{"norm_place": "pre", "attn_scale": 0.125, "init_std_down": 0.00715, "optimizer": "adamw", "learning_rate": 0.00181, "lr_mult_qkv": 0.4, "max_grad_norm": 1.0, "decay_fraction": 1.0, "max_seq_len": 1024, "doc_mask": false, "dataset": "wikipedia_en"}
Each number is 500 + 40 x the weight over its row's rms, rounded and kept within 0 to 999. Layers, rows and columns count from 0. Numbers have three digits each. The size before them is the row's rms in percent of the matrix's.

# layer 3 MLP up, 576x192, rms 0.0692, rows 476-548, columns 0-95
104:476535457516507540496497480488481553439471500479520475446471438503522431535572491448500530522498550594533585541432435441493502488489483490497549507541535520540430485440471421525485460483489461563517495454511474473517532441551515468577494453449420513479597563533492469509489526512518534506
097:483502505528458493467514528426472448465475513473462467492516483555555475486458479514456506537510562530545516515532457458513448565471508492525509484554502431439504457548517468486467537460456475535493435520556460527445560523471554513465493538582531596426481515519466524443519556479514506504
108:469487511479527506414507468490504456482509485521474538495520487559503488487573496461448480508489542482526446428485508500536489496497632553506488471531550544488474502509508458431522456446568533468460513497494502539458582538475506424533508471388466520504493555504512563443522529541470454609
091:527520456619443486452566489539516460505520533565529430445502531578489521462500508516488530496528615496521484494458472568445471582453477560535484431546539482485439573463474532507467499461511461527574527483506487521449567562496490514421536523485571545509480503515492511483510544519514484563
106:488545493507606548574495620463443498456515448509474477508473542525563477495516495470515515478506532522539438492535465557533460506475458558435521417448448417499460532482507495532511522507521505469570419495437466497479501473475463529504537517451498503493485566490481453487503518469556496482
093:511507503503494532501482441525436473473487559582481500560484508513466501512487546490565471475461456477516467477478383488574534537572506487511548437537549546530542522399518549482409470515489501477453498536514580452503490469560554494511499500489453554489504490470445423445454445492523488449
112:476500505491443517474505425410490531498421492545479371432506531472475477460510514479468457522484526498524466394488465435510492521501530494497547416479447463510450531427532463524512481573481455493490510523487503463504558495499497526524465498439577579502502508525450496435552444549537512548
086:455493537560560523485485571563479515453573521558475466540485493521541447567559498492480494535526508444483513515405494480504532494542507519445520434503472483530516508470402443371478491547497453498508460511444481429526546510493474554537483473504475525509490429564512459467429465494493491468
095:517495486461501491458480459543499517474555497495543500502506406443546458474536513446446530525499499504490455440455472469435510467504466434448547473495417479521476483468502507481504494507496490444436508519528443440477501500543467584529480450483564491490630507551501477465511533490531538577
107:564540502465482592414521534548515456501475520599519491463521480542504467469435572453502516455490557493555513548462490487448503493487489473489509499535487474498382472480448434571513452526447515568513535488498409477440487508474540440562523516543460515543527502453458473506520451488518446578
116:514582493523450596461453439515428512447435453489517494508514464471460548430477539501534458474529559553540454516476513556486606482472525478479446520568533503483471552516563490467505517456563471536417403428492501465452513529455498486525544472497487499617494497491472496521521522543603487463
110:513562518471451545494495516597506547489512563506485450482486469543474417530482495544490496554476522480556528471464473475529493465461455561416519453502492508479473455558450556479540458485509445502604546480455454500432501388556539494484515557479517477502448556516449478477486464454565513448
107:460500523582543547588524467544472468487439486503508485426504468433568473472509513504493453522516589495549544510470496505491494515493509514521571529485518524506455517473448429560479528460539560608497506528484471509429527448484509547494514464455502501651470415469469519516506501440511462509
079:530523444512490493491525475511482518494411418508535531534515487483510454524476489469526561580563538573535544487594513547485451469502521440481531460529509498512480478483436492570493520462560517536444463491493540412520466528473471502504561426514499515487477462560596572418436428506456517494
111:501484543428498519587541514453491547514480559519476463440496479463471399541540519502499508536487543586455446433546454500541504473526457507475565413480487464515544535483489579529449479565446487451544538478519437479472543469502487515559525480508576481476543570536435524452513451425539548535
100:436531446514512512513485511493486495475487491477487467511512529504534457514512502466493506458483522536527457505544514478443480487517537490479489451487467559531440512505526559575529528462461513493475553488504485487460550558531476443529505506491544538477484532488429482458510496520441483407
094:624613479473463521514528498432480484446546477525489501580493480558523523512565567509556507429458574535557517443454458509419450511440493478505544519521485530434538543441494490551485441438500445480504437464494536538494514570496500481483561493476466506502536468499490498483457408481537535445
093:440563542553491504446524578522433531427431494547458440466450483510490513490489491480526467565509482450463495511497472403519550571425562544539504469485532542528494555495504472475484559412560563489541519466573508527460482434535565457537498541484572568566541494518450495508482512554483413551
103:509534496522519515477495585511559449454530466519540529506510359502457507496489537501534491514486492457506481475464486494482503474459514479424564489516459550540502483525532510461461474494425480465409519475499535502486490535485497559526520469479425486557512556498536517467536462524534527516
096:570518497516547525470457556519437560486468447582492463549463506473491486471511537491484449579459493469598521530486535453578477535444471540547584465496487513552529475491489513435433565534519447470535537444459576463522506418491494526498512467506508480538511444529454496524534429584571515556
100:502473494562396485532482493476524461533477494521487449449469491463541499455454563480524488569542544539512476489519423494493523479506520516529568485470514468513474556504479529511496524408469437472553464561524468489505531463454542556538540486422458435460494535554507520511492549565448510470
102:505504504547479509464559527544466532429517508500506522538491462488457434478413522554466477557523522472474483430462479511506546433515442484497517490461524473512498494491526564489423445537506476484503487454488507525481545529503471455535440509493526524565493518545510461500587536546502586482
102:543485552488525496495458486488457527501490497524458494460555425486495500467522505424505506513521518426487471461449453525524536519543525556456544510532518562547524441467537544487439440610526505496534525473577534532523512496500509553534441407512479514546541504478433562466520504478529495497
096:521491524500498593437507558513498510502442536421466494483533506491516517550541567424506471565513516517548464495431461514505512518515433486537555545521526556520472546506565529447478564471537475517454512455471575458498500440518512512490537421504479603539524480521414516487497448458496452499
112:484479526505481556481448499461421589488507538483497510439528502518524484458563549430561486553455498467552465481456521574540487481484522490465491442552511422503560576514530540460565468516456534500477478531489393562452501465480554545502425541450494498513542522477455522496513538520495479484
101:480571535486429519458495468434494465424411560471489503496532453551535507437508561446486447544521516507487506514510468502476518490528440487486564508467538452516495539494485526439514565441498500454505492537490501510512567502534559479552587509495463553610498498492481488498474459567460523531
100:500484514589473497437512583498497540407460509468438463484543481555490406515482480517467518558505439518517503487498459471523544505447471491527516496508505498491492518491459406490476505468568454524516515423451518486483490488463510455478484533552504562558475475499466505493434541513499532542
105:449497478489513483591480559488552398395479555505451522496503482577563500463506544457497475489529600533530467506441534508510584448537519530530525475519551504512520566465518479530465517475459468486440490510499464523446483522517531498495487446464477470545488547482518438465475493509489448514
093:513493510532493510487494496549497419445551463458529469539526465534509472487466524533557492488523546464549493480494551507463558492507525441519522488406524391542531423564428427436478511473471357451514433500519484485513455434568482526505451499450537527513500475514454526529506543566494479480
095:449516516533471558485497521493472478492444440505530454459524410499569466494517483533566483587489465519433440476511433493501484506487496480441464533531435548445494527485514466503495538525490479429409472520469545492490536479512511547493495505418510413516479544490497437466485556476468458500
102:535582465611444506498500529473513539560464522426523485447454475520515463538560498469525510504527565494481524497480452541485573552457489443471450471569504460493513468559470503547519591484556480493532450514474483556391524450559553510463530476519458543539491572488489564474519507558435447456
085:560481440444398509451475541517451502510529488503482521506526493446568445506546461458461490461511502496484564471568491504393458502487548517487456573533557497451483490456488531515514502532390485467457441431507504452505465506551539523558499534486547487504466494527456527446496496439557486423
108:553489538500482537488471480417533515385430412560518497455515470509463531547483496502518526543488507522509483478528534454575489435519430442466446450478430526506424531476568490540540585429501489472506478514482510487474545497471510534473558464461507531533497453535511496447500461518582518586
104:466532457536533553497517519501490517534522465477433556494493456489535507516466505536565493532540542527521556478483443544456542518524504482506513474495524447512458496517497491541603525464505556535514549492497471470529551453532515491523481462420460497580506478476424512509536504520486507520
092:499471527506460497407510542523577472498465468536514479444443485553514533432467531450468476583494552500491470458426436522489481429509468492490524461471457477538431539513427482530544519534495466573500537462457418511520533511523541486576529571447478478489511547503543536547534537522486482538
095:584553516555511578487472516501520532500485565502547508463513524583453484472457512500482503498481500479510523461558501504435530505532547480467485400542479526474455485543507565507541526456506518527483575493445521436492491471541488527499482476461486511503534495511508488491498484494508533482
108:541528524519505576514502524510523528493517509484547493543544406457437467505482511450514485552467547534542529532511484471518460490493505508495507474518433513513499560483484487467504494566488477561498465375514492501438528478447542449601504548564417507588507497512497514441431507440495469584
088:482514483504552514481471519407477477547490514554477511471475473466536542528485426528524469552512471525507495409490471540469522531491518504511480540527463437519464497506438523564467503467470506533502448504390515464524549581507463491452584520466476488469510583570460474480599576520521517499
088:525588420530479437521480513569498486501464517520534504474493466539514452474500491489457530499480548457514506546513488624503543489528496522495566474540529510472495435463478482491497454497439504495479505454442510501489510512449482509531493481461523439525491391447516476484515502456543500540
115:487526494491499496511516460537467530404542483542505455459522491567421476474550439464460481527434479548520444479487475539494473456510499531478540475497492545532527497439536483500524474504509541533471482465493494481477515458469499497576518522519450457459517514455451609471519518439563436511
094:494480512590504494453472558541464490484550532538513501519466493469508469540478504443475511547527469425500444479477470526529515482524455515452531491534536462520487491496545505452548451484487506548458465457467491485509469425599543507572480518488558531573550492523518510521584457519472494530
105:484529456442467462455529480512499510467469504490501491472477431482394440523541483476497573540570485560461484445520437582540480537580530492452496528504541520439490502482539533571494465530552500543479454482453514469462498464511543489531476532532488489540529516521484490486540476446463554523
096:578451509498494545498572506495466491489462546527496474502513472574474495495516450500512472516498496489539536488432486561523464464495531471485460531572537466447481451490494491507441485506436473431524458494431436477500517460485426511465601502487535438508544534545547505504518512607503477450
103:500460538483510512476508510525476472520453492528524468373560427558473463468462449497555451453493427493548501518473469506447506543477529490514479554520535537445434488456512443592497477498522502515481495488475514529458493493492473451513470477546504527559501514467429497464528475452517486544
114:590492424440505472522503531479493434497507505540474488484519458522508418440488532465474499521513568456482519552479462408585515559513583525442466444512454530544491527508511532471493515489471506453498465511487485452495498502517543430509488477503416489561560471494394553465503508569511552467
097:566507494547471490467457523569524500526550476522510440491534433468496462470533476413521467502393491440446433567474469530496503440551546533495496452546549498519490524434496531405419496546538463523500487507434497449538536480489443520541513473508524565565485536510463501440534376498547505512
101:480581502619514538457550466437411495499462498481461529514523505569503480443548500463478423561547526501475467489484466559540544518471519495575470482530498533511426488493499425573472450465495493552521481441503525545493488505530506522497591462495467539511533497515504507478466513554543431498
101:474489568507471502456548539498467499537460605523470491499496534449489495545550502489502505527483526582541487476483505499493510476483531503562506431417479533525516526478458471493464573438478451514526475458473438486509511428472586489488512525513468520546523426451476481464486571498530504538
091:526596432554571517518469575499554493472539415527494458459511518555482513431486467475559517511485557548562509480470461580534421491536523516504474464452467457509468519554518532520527448473521498547460552533450522513484511531548518505469550426522476554503539461518500484524510457481563481540
092:530525552592470532503508482411460551481483554543527455476472474507505527509478436517511505467513484476539447441487465447511448483444577511476483520479461523504439587459473445593484506475586546538458511473520547430514507485542521526534509524534551514532488530471436544485454504517508464486
097:454498451467515516573492428463496469562434546599512499509445422513476452505456496469538514458494489523501530434422478491592488501491564512430511500542536522500429498502456537453421487538546463442527451505466478525515542562544501475532549447502525553533525469504442561480499505438532537563
099:454574448494519494461555530514534478488487505580538540427592535497522485493537546498474452508521524473543495455476494442495459547553539465446523501527420511469517523452464424451487607512466453530457406462476516494463523494494497609471547560454488541549488452506476476475456493574481434536
084:442539582548504523477473487499501458383531455594441419549462487512580518497457508550523392530457557483482501551491478450476477517567536431490469479522509558524494453541446539470533500500452499571429416539551463446430537514524500513566479550477514561558508520461503492474493483483470521516
098:502569552546440455560521425510489487501542554439507515535464514558549448493515518499522468518469546510512479506486456512514474401441573569567524413495518486521499507507503506489527498436461515488538531425511449478500496445589550479470508561464585470508521551511493514446445483444453418527
102:566521502548536589540512505476499456524495455532524398513469393440522430477505479456541434496567516557460568424521522585472518474460492592461457534477477431509444500440467519545422478514545400533448550501446500442535492500520454524508521461506581503500485495529385489460464502525579451501
094:547532476551461463502504468513473486453509463489480458514583469413477467533618519468488505483506450480506477435494419492484444469598505538508512542526543565485430479500467531521471514510511477550436492450579510490487493498552476474531495517505487532526485545509436538461491579472540500434
104:554582514481482579526554471473465507475491489540428446530556438526526419424553506462525565476466524460547467491513506505502477467502559563480500481496433506504501527550483550513518533497466578443588452476456550495480578508455445531546539487476573466493513510519475520451467546525463491481
097:470507512559493546495474483521502463435398525501411468489501474516471504416436499481508476527526534473512523522438495529397506545452511504510520514483541549561509495464492536543482506426440484564545511501558445512402511496460498522444480490493522478496476535516470523490521479556492526574
087:518463446532436506485496511515495498540541539517520516534506468595554551446489459498553493539511495454535474562401487490484518502506527578523468551498533486516484452500454510446485523474516582565520506577433469491536493507548515531467518472483553546539506543510430474463414512528458522444
103:512511444472516487453493541493484561433552477540512525528567459465449496498567518464504537590491437497484502478419494534524535543483486517509504437578554468488459515465475523468460514581457426519527496392453479462512488502491540511474480486472446527514580509458459475412507487559429485613
095:546543444470415479495518500486472568520497540505490531439507463509601480505547459530505524471435549488543537490492483475481533541527530505526520481520485465498487487571497549520408516496546529521436470485473439518461491473502545521519506380535471512517581537518469564513528544565558480437
083:493588528429523485506492524474537485489571553502531487476518523520443513482435476505454493502483496464520425511490451466493499469466500497552480471450543478430545448504584441497491527520478440541476437457520468506452560585516547487480546472452488524481541532570472514487584470506443451483
108:524592484521552557521455455499409531451527436496451483511534440456518480558501427413498501531474571515481538540418437471549444542489551535491467498499497529606525496467527523484409547493437429495550441484503481515481477490504524488567488373486467545572553471524480544520516507465495502453
091:535485543448477551514477515585451454489502490552506474466422528464415440468492511559457434482527564493531529503460521557451539544444506572437488471548607520481513434463539452463490528465481439532506518528497427536497506496524501442481488535475548467484482540488474518467477479613576491563
119:511425504547544533519454527517506546527401482505489481494412451515545466502502444465536431523534505507501480541465505578501568482524485482513468510483544519495541490541510481475511550447451558537460517509501469499483504417527490495526466382498540497548554562469469555522550450558476517523
086:595609517528551534479529459469462489491413480507483457438560478469506505498561589470507485505453481419561551568533501535544527511567485465523456532576496491503411537513507488579490451476504423479519454498510467483496519544497499504505486470542536522473493516560424540459522416508599489501
082:494514524542516533405494472496445455433461497494550503532518517467499491446545470482497480430484511499528500524532456480501552510521514518519500491516438483510489421448566510502512480487470438524472487492492509567462455564565526480521558413498550522498558526452486489465535549419553514470
106:508465493558475519440467453461515459468475471465486413487525518624529548523549556470518478531549537471514380466504505556484447556445510597558569457485448490519426536502504533535530443522495463476501419501492459519536513541508494465546539419440480562502496440465501548487537498445492393544
100:412565549595531495558483534556460489529424497504468499535456514507579470525511508462512505593560495526532466517478496477579548511491459524503543487515535484531545508541510516558441469509493454529511565526403455533492538486549535469518474465511508513519504500424414493435519472489542456516
093:553539486492459530489452449512435522476437492520429529509530477447562530573474479504524490559484511519511503485497464485515604565580497548548525487486490444467485467430533550461541529442537520555418521405439510522523507525561506509533525499528462490492507518422456466532487490594517503467
090:598505521521509543466420502504483473549502500487511432568510525543486465507569530493463465481527474514536498467511415487536566486546449521505492495528546489501473426435477520560485495511567554534431529453503526468496582498546552589504473513520544516483510493499502518481511473542535510442
089:545516526489465478525491482554482491546581470548456443519517506490520509441500475481532549500465482531505437441524487499478453475494493526545564402552516543474478507463506554562489482539480512478509457581527421477558493501536505439491451538470528457512490564534433478438419510508528438570
091:535530504503529540484433543433517535505520418542520469538578529563496503481487454504553510516495454502424510518529454479450485572529511470408429515515526488447461597508468508528473528435394488494499515526492546441451502490510458518479537527444553519477509529479496512536524483538504581486
# layer 3 MLP down (transposed), 576x192, rms 0.0469, rows 476-547, columns 0-95
103:465435523518445513429488497520467529528552530451550535421470500510500532496546455536505475539565529482524567520490465460544481520474492461532465496492531532487440477449479530453426462557484526487461532518535528537534517502507453471511427518519492504543536483501471524502598529531464477509
096:543510534438414571580532449547541519506556560500647497550497608514538533537486496458475491538528510448539547536511447452544476448518513457473525522444537511577483494504453501543515478526532493506538440477457491524568465493491456556485436522504483531494524445456479518515463515438531562515
116:545457546518513527535533421434462505544527487635525460486533604530513534481463558532505468547542480460479496521500518504509496528521475466424453463521538499507553503437443540516458527473538475463471528421507543449553531557535505506485506531479486466482450462463509463491514450529543473520
088:491528452451506546526483497546543461472524481489569549554509478496547589495439527467470518506471491522398478507486487435494490482556458416483519563475518439467527490560531472498468533493521455454465452491490504572539488480499445502462501545496448536470449545459590532524488504549493471526
097:489469527484476490491463487507453494474548553549501478442500521491474519525534436536500546464469439422490491563567534441467498544599565491478501504448501562501411423524512556527448467486425500492446494435489504470549506538489545557510447512443443525470553530527426527445533524487520510474
090:452483533491480438437416552547511477586453561442508569524525513542509479495445524456496548477471551563506482559487575532481519491527460506516451482579509496532475527494535515528472500540486494454410508496481458507478477512466552466456532479517554509439495504421560457578461590427498462471
127:495554435473564515544523467504521467605481493527490530464474525598528485467467477436464523528528517527476537466520525507441489499535522543509465511519479567454536577528440434548531523538485497506522457494620499471537543488539457512544504518479554459509496564490537553511507517447456415518
087:526520474442515500518473547499521541529510451611516550545506501471458512452443549579508475527491498506453515505483506504493512486460448433494467558530507492517430582552489479517498587584498579484507504480489473545565445457511494538467486464475553566476475513507499459497528536434420522549
095:508519609511506531470480513473534479514484575524448526432527554466481549483395553573543453561491555451526555566498501512488512566495448534478480544453470466467532537536495476538514479535521516482548463452500380530475541465557541555453504505541489506545488509426506446512472444473503485519
102:512466514459508500543428474517479520425439518483497450515400536513519532467483516558508494539403447506521510516498508480409505490511516516501471544507558497461425479502533469480470431482432473494475488527538488470539581541534426505579476476464561506523489550562528454470509535486569544558
126:516493528509445594488544509543463451479507445518436504512489423479450534451524482494466465538537509543452486535597545533491502395493540438496514440526546423488479604476575496516463504466489473505440563482556502541590510510448510514466489479501517482448478550486488438426497518492512517458
106:445454565546551503503496474510476488519467607466404506451465500551468488519438443538523476505458481515464497414553486445509456536470495585504504469474476545485478465553511516532542424524528528517455526434468517514436475451517520481446577555477557513512472508532459543509499434483521534458
102:532509522517549463493416442451497470523467519455448529545487506516538487477531531508432555443531435482509495523534561536534434511524580524510511526518564455487584477559541528463533520441592496475574436539475549493510466522507457414492541463490549485461538509495512513465493468443494490523
086:501510537528492454516519509496504508428495564425408426431492468523478500452523509493462492507526458480463447473509477501547534457542501483510473527474466514560516516581489485427558493534478488514498589525533501526479530507550542456475513494500533516490482527427457456520493545467559488399
112:412512568444610547540477426544543461556491545507473481449517493485453475569528477468552519557564479470457424519522515467485559580477536570486521459510541465449492485487454507475462508549467455499482495530485435501487494500488503442516430505486488490514450408440524503436507479508545563524
107:521529532474486559501475498447553474526494498514404530399564499462525422502516490611496519472517506469517500564457494514492547542571493486503503533520395440425482493565602501467517423494429457531442489483471499465479469486424463540530452527456518507447545471521458491575501568539465478485
098:458543567571428517535458516462495447489490509516453500486559607566497582438516526485517507476486464548448432473448493444463546538550516553461529457565486438475446457535501471493522467522539527449625504463535464553529522513427388541460468534511456491487477448473544476564536528466502480561
095:551532535551482501564428527509501491537481539568482500496566553513484471499496512485522531495511469536513475531503533392523499474509493431469491488479458522484551447521429513506421459484478521543503473453564563505602527447427458507537500485571511465418521509452512504459446530523414560529
098:485439517453498497498500443540439535481501578528425499414487521546521537468443516579559439474535490532498393461552565532448547519533566409492503469482502542483493499503514501532536466421551396406443487527504516478537569498473546560472534509473476515489554495442557479562543491439536544464
095:464621513471454461476459499453541490575513518447571551556496465491516574571467527522491486462498490503505458564479493607453496445479453460464499503477492506474491541498514519500592435517574588525503463501496474570480470481513495529438540456491460491523473513469475440548473510456474465519
093:525533513502506459508474471509507479516538419538521498475516465480475491501554506573471536501509410451537576528507572398498478503507495577490467519515472456552460484501487522450516508499433511487439556484466506529459438479490496506501422568497487435490506467561520518436597497488493511503
113:486516508485488582447502535497455583459500489502398482495468507468468547497500464517428524554484551547468483543546489484520507494505526476425489492466565517480502442476519379501567487445464490546460438481557464553516492543462531444564499493478546481523607520510445513579501492493459564479
092:471492545479543526470467531506521526439537486443485543494499514450513512442516476583489481552435522451499505497580484494487512569554534462592506469513452490542514417528568463533489483462478528563505476471501462486500509522462472548416484517501426518449531489459489457495519562447502486466
099:473474532511535483489501524483547519486546570461504520477483527579445477526438482590541587456524501575499468475468545550477478585523430475446454507526527537484458462473439513501521449488542505516477490517474489505511396522450504487507535488508520466484437478496524469461518548474490384570
110:452498529496495500543517472430509484491549468526506491461501540450471574491483483538473498453450590509422521511459534450470520492402449489495524496560477543489491427418515558415452498446538545499505546490524479472561450500500520475563465502510478473498477464483458498561465521536537527542
093:550521500542492492568538484475466479576460508541490491504518517586470515528448533500466460527461478483490482530571447526432523466489539472514400519489524507490532521437516551540528378566498488574538446402515523474521524512496458457521481536485497524488463535429527480534500524437471484571
089:478474493499462498509444469494554443548489523557527489427513530455503550518576609580548480508452579529526511499451570461509445544579521527502504565491452533476488420493591523536507495562523503526540509571466569487471529538440478575522574487490545490484438545482526467479525553482509438464
097:481449507485447534493592508559495505490477551497439510556502557516495522471493534513516509474472492487537517464534498468460504478481521485484483500458562487539504434470518503521522497555408488619448499436532584477364493539520524426474501452515547521461510546427497465500552539552496467521
096:497521511502519490462472536500503551495504505551477475468397529481458489508523588523468513521543512544506532520433520484485530473475454497460421509481558569445482518513464586519474480497457486488474564545449503545516453526518507487495531557506477482464495527499601474478460484484482474533
109:523508574527511486504530541483542467451529541528526467489468490494505532431479523547596544516495533500555486460426479500505531464512480505451551474490519491501455492448441552482514424502471469494477480507573527478494474517518478525489438549485503479535551513492496470501497463466446572538
098:470563547474514510497460511480531451474495518508430485523446522535455437548516476470439570513508546555480549539578588466524460547501519515549488555412436533474482509483570546492499435526517563527525537469494532486494490560457396500482601458549593431466503556507516475438475448499570515477
084:467530464524522489520548479599561548494516528495512492569433526569525500551448466498505509436522530477444436553482522496504560490522443451529484512533458451484535453427553497472565473509482477458515498492508489496510423497456498473516477468580483529463407494523542474523479521538492469471
102:553563481532519458470510510465572498554523534454475538562546478560487457506538575480496522507489523452588588516513542503532483507543552608614526547492500555492445510522522388536501528512522525531510486514487501512446497454502442467525509473481527471509455431543464531486491450493488521540
104:464532457461434528561502494455430499515493518553535484499544459446546484477478451413485513460487477534488498468581502470536549535515496497472522452451446454497507516517534492514529547456544502471535493482501535460532496476470498406527443454504470570520546520531451536466470470608504437468
090:526531592393470540490508549459513503499537482493494473512476550487530520575470476501460444523570572517500506452472541515490522514477581471457469542481478486521495471511472387571532521443454524477534534506542480489536470482489528482570563445431516566405487471499558539487521497479439474477
083:496520522416498484539522424571503492539501489466575533463572478491429495449465449527471385510458559494491543555548536536515412531483508462517516562455557498520511516543504507506516528494493516534460498489481460595517478532501468472506564493514479486460487612512509501563512518439495427497
111:416439524476508524426513534498462442432507476450619512401472464536555529459506398542606518508432480493484476492524489541526493545606547464546538510526522553473429532531517510470513480486530475515499453538519458497494537482400499525489516429428483544495523525483438552523523482475555500557
084:492489413471552464552468489594521512465465483494552474550530539544440499527485573508485544502475501521511515533439473484579520507546499498563512551473523516546525511472581469451535533567473480456488564466510500465448484532466467508513453488544482533529484538548582512541464536459493416481
083:498448452464561559535501483478456513522525413503463562527499492490430479569454521574464493495429485559487509536507501438533490451475519473564486457477473451511507489571555476531524489525459512462508527488476541490525510506484467545469478473451547561505459582442560534486492452624480481492
119:501500567489514495473504471541530520452499554523474562465468564568443419488414563429588451531501568502524531427517441528491594509465453542434474474465519510467523494540462471520510544488449472582429522513524512475526533511570483540506447568484512508565482486467511522476534502455434506529
101:525495486526484502499452518529478491482514484564423503499487446433441509444511538517503493603560582502553521478487511495492486530414503482517528507456583487464463528398473456453560516597459508488552531497521437463502587467533459448551539509455518507528496580487521508475521527493504490481
101:483445539451564575472457456503473529524489436477479441475472439532562448499438497489495537520439530513537466534484589545534490536463471536484503539449571533485505450567455411428476486466484521548505483503435443580467530493572562500506575493563542497508489568439502522487477468481499529526
096:465543550537436506464556537557435505469521524473410546429511559521498554478454486552460471511444481509531554539519539492475403516459483509421452518503557510477498461522636507505500487599480520459563445462510447553520527419509527431492454520479542507526466507502446550545504520462543478515
109:520423485551544469491446549489485538406488571514483455566514509504566552513487576536507484532506432544502538493428490497452483524569487553498459508499499521514498478488526514567497549526456518482474472464492543440546477494521562530478477509404499591478432548548560471457546572496537534448
122:528484453517520496462466471496463497483458485506530570443511462476473531484533529416534560558416505489532500468525478474467482530460546515502609574569543559555428426388514527489478449482505463528506570475459560487534482503435535567523520441421526493465479476547506547497518557532487487486
106:493525525487451488568397461488448537509471497560513519534541481463565509524571534459511482486491557543440505510504508534476551443538547446445529451539493529488465526492516482420581536522539498505556503454479630534541493543463458474481488497542475483481509521500562408509452423466462512528
104:531516592481540489485496525498456490507491476441488513480578451506445442477464538507515455562553531552418526487544504559542455448470457531448515540526559490462465516504535496572538462529514533492495511480502456471461536485514566474433499512477501459468498555487533512463534527491536471539
105:540516531475515506506524515477526477567439486452543423497490561584402479510479509494405516522565483531486458504590429389466499528508495499554556509411523502464534454489507516489488476469479433461551535518564458539517550560489461536541520587561541462475503481542447429548418543480529468490
088:502480554501525478597548455596486488573493543448531517473473466563473545561455594546510463407437513573485437512511456512501540499502474446571421526474484517540450546532542474440488512564433583473516488476480452556516483477508416458516509472516496548499513473434493539465539487524454490504
087:455532541463517490495445491552498501500559545432541471483552532600487507528401498491489515460535474578479495386441588481544594548425545436507581528476500423514486591578573541502460497508564492531496462508500440534541457469523547497515528492496467487571483500530497499478494435508522533489
100:450537519434437509508520507586520506507460521469519570519548548495501473474524449515498518494473445479533546456560492478489560519454449514457471511510519479481470438435522553503555426548554476520500506578482451528462452511424425522520479463520548489548497560533497531511524438496412500543
087:444453535528526459520543504529510518540564535471519494502596540477541503535477559517475473525510406485487438534521467536462499482521461391514433505513532495528477498451525468554571503535522559454510547521511506528537538478454513446471443470411442605506517573385569469510492490518518463514
086:512487507493502435457592490539469521471425449517460525427516544509531585509487470532451502443493565480397536526507424454516547469500504435466506487475524477516561556495459469504454481479493518441522529499455477583483541492449495611509503521514504571520427542487458507469544527507481456491
097:515488464490538528533537464538519500469438467616515469585497432521447492533468506477476529495480420502455550487499499503558517545529500485442489510580544469492455420533567502551475458534514503506444538521437582452527574508510472432534467519502484490467506556515480533554522547508517511474
102:539529500502454489515528446503500502526494518556582526518477546413509510510591500468482596515455469509501614504571503450468473489514483495505528443534455458556487475480497528499496577541507459428473474418469556434475509534459526462499522525478439447485512480493523449560515545527464487547
096:413543527491608520598484505539516525518540575596478541492450496499493487567476495556552406535479529521529472422496500498511515476477553479419462502479518445470460497549493512522510442488470538538488455534475533496462558514513493579507486485500489478528486553545504493483531512456485442495
110:497504554489456503516509439528490484459508482537463497453536540545558549503514537549467565483521433479494464604489507549538475561542523563518469513488447546506520512507493471468478453503508447477547457569425467533491543447442515512535519451546475483545531470512434515502426447547496436498
091:448570495538463487527545555520494519538560416499521511538505569562376496513497462422511482506546519489440551538551513424455492518519448512446471512442520508481518455499485484492480464525513471443454517510480541483514462491563524499399478489484427501504429466406499498481472528490480483520
086:535489507512500526535512403453508430484512527479516513438446537471448544521432513525426556469527467447516503451536483518513455496447544480575565492521507488502475518456590485521492503606518518463478473531544440461519497466458487507491476470496539529498532523433537459507503485543516479564
103:486528522525586531506518502462541486530486503509592523463544509508482521516517571466532508536399490508475581530515447467487498510544514453465503520559457481482445496578473420480515522494548556490415457495530516457459529480481470456457509465446516507466592540440514494513551451507581502525
098:469475439552559587506468528486550431517509451459565538514498517478497530538488434577488400526583469495507468502543463503506523535577468472540505496573471495464425433464482497504495476467470433522531535495499519501487482569476551470488482505496537499434459495616555494490513552511566452559
079:495452534549542498409499500459442519547542387418533528510547451495557443535558494477495485432521465468422590508545474528470481427518457550475498567549450574481572462516494501543439588490533573465557493492472513506523437526476447483465483466538446457504505497546450481523416426515470577521
107:498501469450516478454506481592555517458502498525525488470471530479519457439559452516392471508504496529436484503474458435517504459506557510455441483555519556478514512381569504534441425499483487546507467538568508527542439459508533495468435545527540571533578476534452474512516522481503470499
081:473512500487570502506526535495503404540476514427585501489655463500491479507541527473540534473486453445513510448540498525521541507518548480509525534541492481486423472485541488500563519486565537477495487542497496484527465533514505475518487448502461436433470554451494447504544474495462491502
124:574499480523456474487523486503473513441534457530506504550522479554468486519505482427487564512425505473506519466546574473535458482451516563507523535483465580519523442458484447520446593523450450539490490450543483549528469414562505466555469514509489508543508456448497492453500521559468535544
086:474490482537498521536508496448537540432474534461576497479527477543467521502487549505516483489530455471531496509429591524480533503411547412572459547514530420550471545488496501517543531498531513502474544533535532521531513512587561510476499535503497497463530527469564476441479531475528462406
097:497519538506488470513483539450482544498518488435420555495507483480516537506440521504522512464515516486517610479486476499458478465434515525474425566449524475463516493447474530594491500484540542414529563536472513561519544427483475442452514527448528526534476496512472542487499571472528487497
108:548517619540516445482511468528567559501467510498529488520509559489543452520550507572456496465501411455524489510527516482473495490493472511415456494469543452431469534445525580532530539540509484493491504548464432494472546513521493510435516512491464463531512517450488496514537389465442491483
114:521511522511530507457486611449507421487487540557464463436480524514484464482546437502482503553580579517447465533524449526530472542511504434481493505508538428486462533508454484545511478525486480504526516489497465587467488477483530557448448458557498454527556488533509486473475447495460515367
088:544473478529534554502454425500450539547515503498573510537529512459475538516440563453445544525467526455397522492521480520499488485470480484549526532531502472516489522487533468512560510435495518478471430502485390573555410558489525459434452497527457540472475563439528496484481537461504386526
089:497467498503534465515534527531490582491493484501467508467476500564512464496485482516477534534527550541522476481488443437462430447470456523453448499521492516521404535512466467557563411461484537482504468469476434555564494476544513505461547508483499459509532580498467462508502482442561502507
092:506517550457523512529509542551452458458486517482522535468465469514476520450503495555475558532521543477468519512508540467489462499490558519420454540438511518466469553481537506504521502441540470435468523537527470522556531461496507529509531552473556471486522575538506487388574561480453401473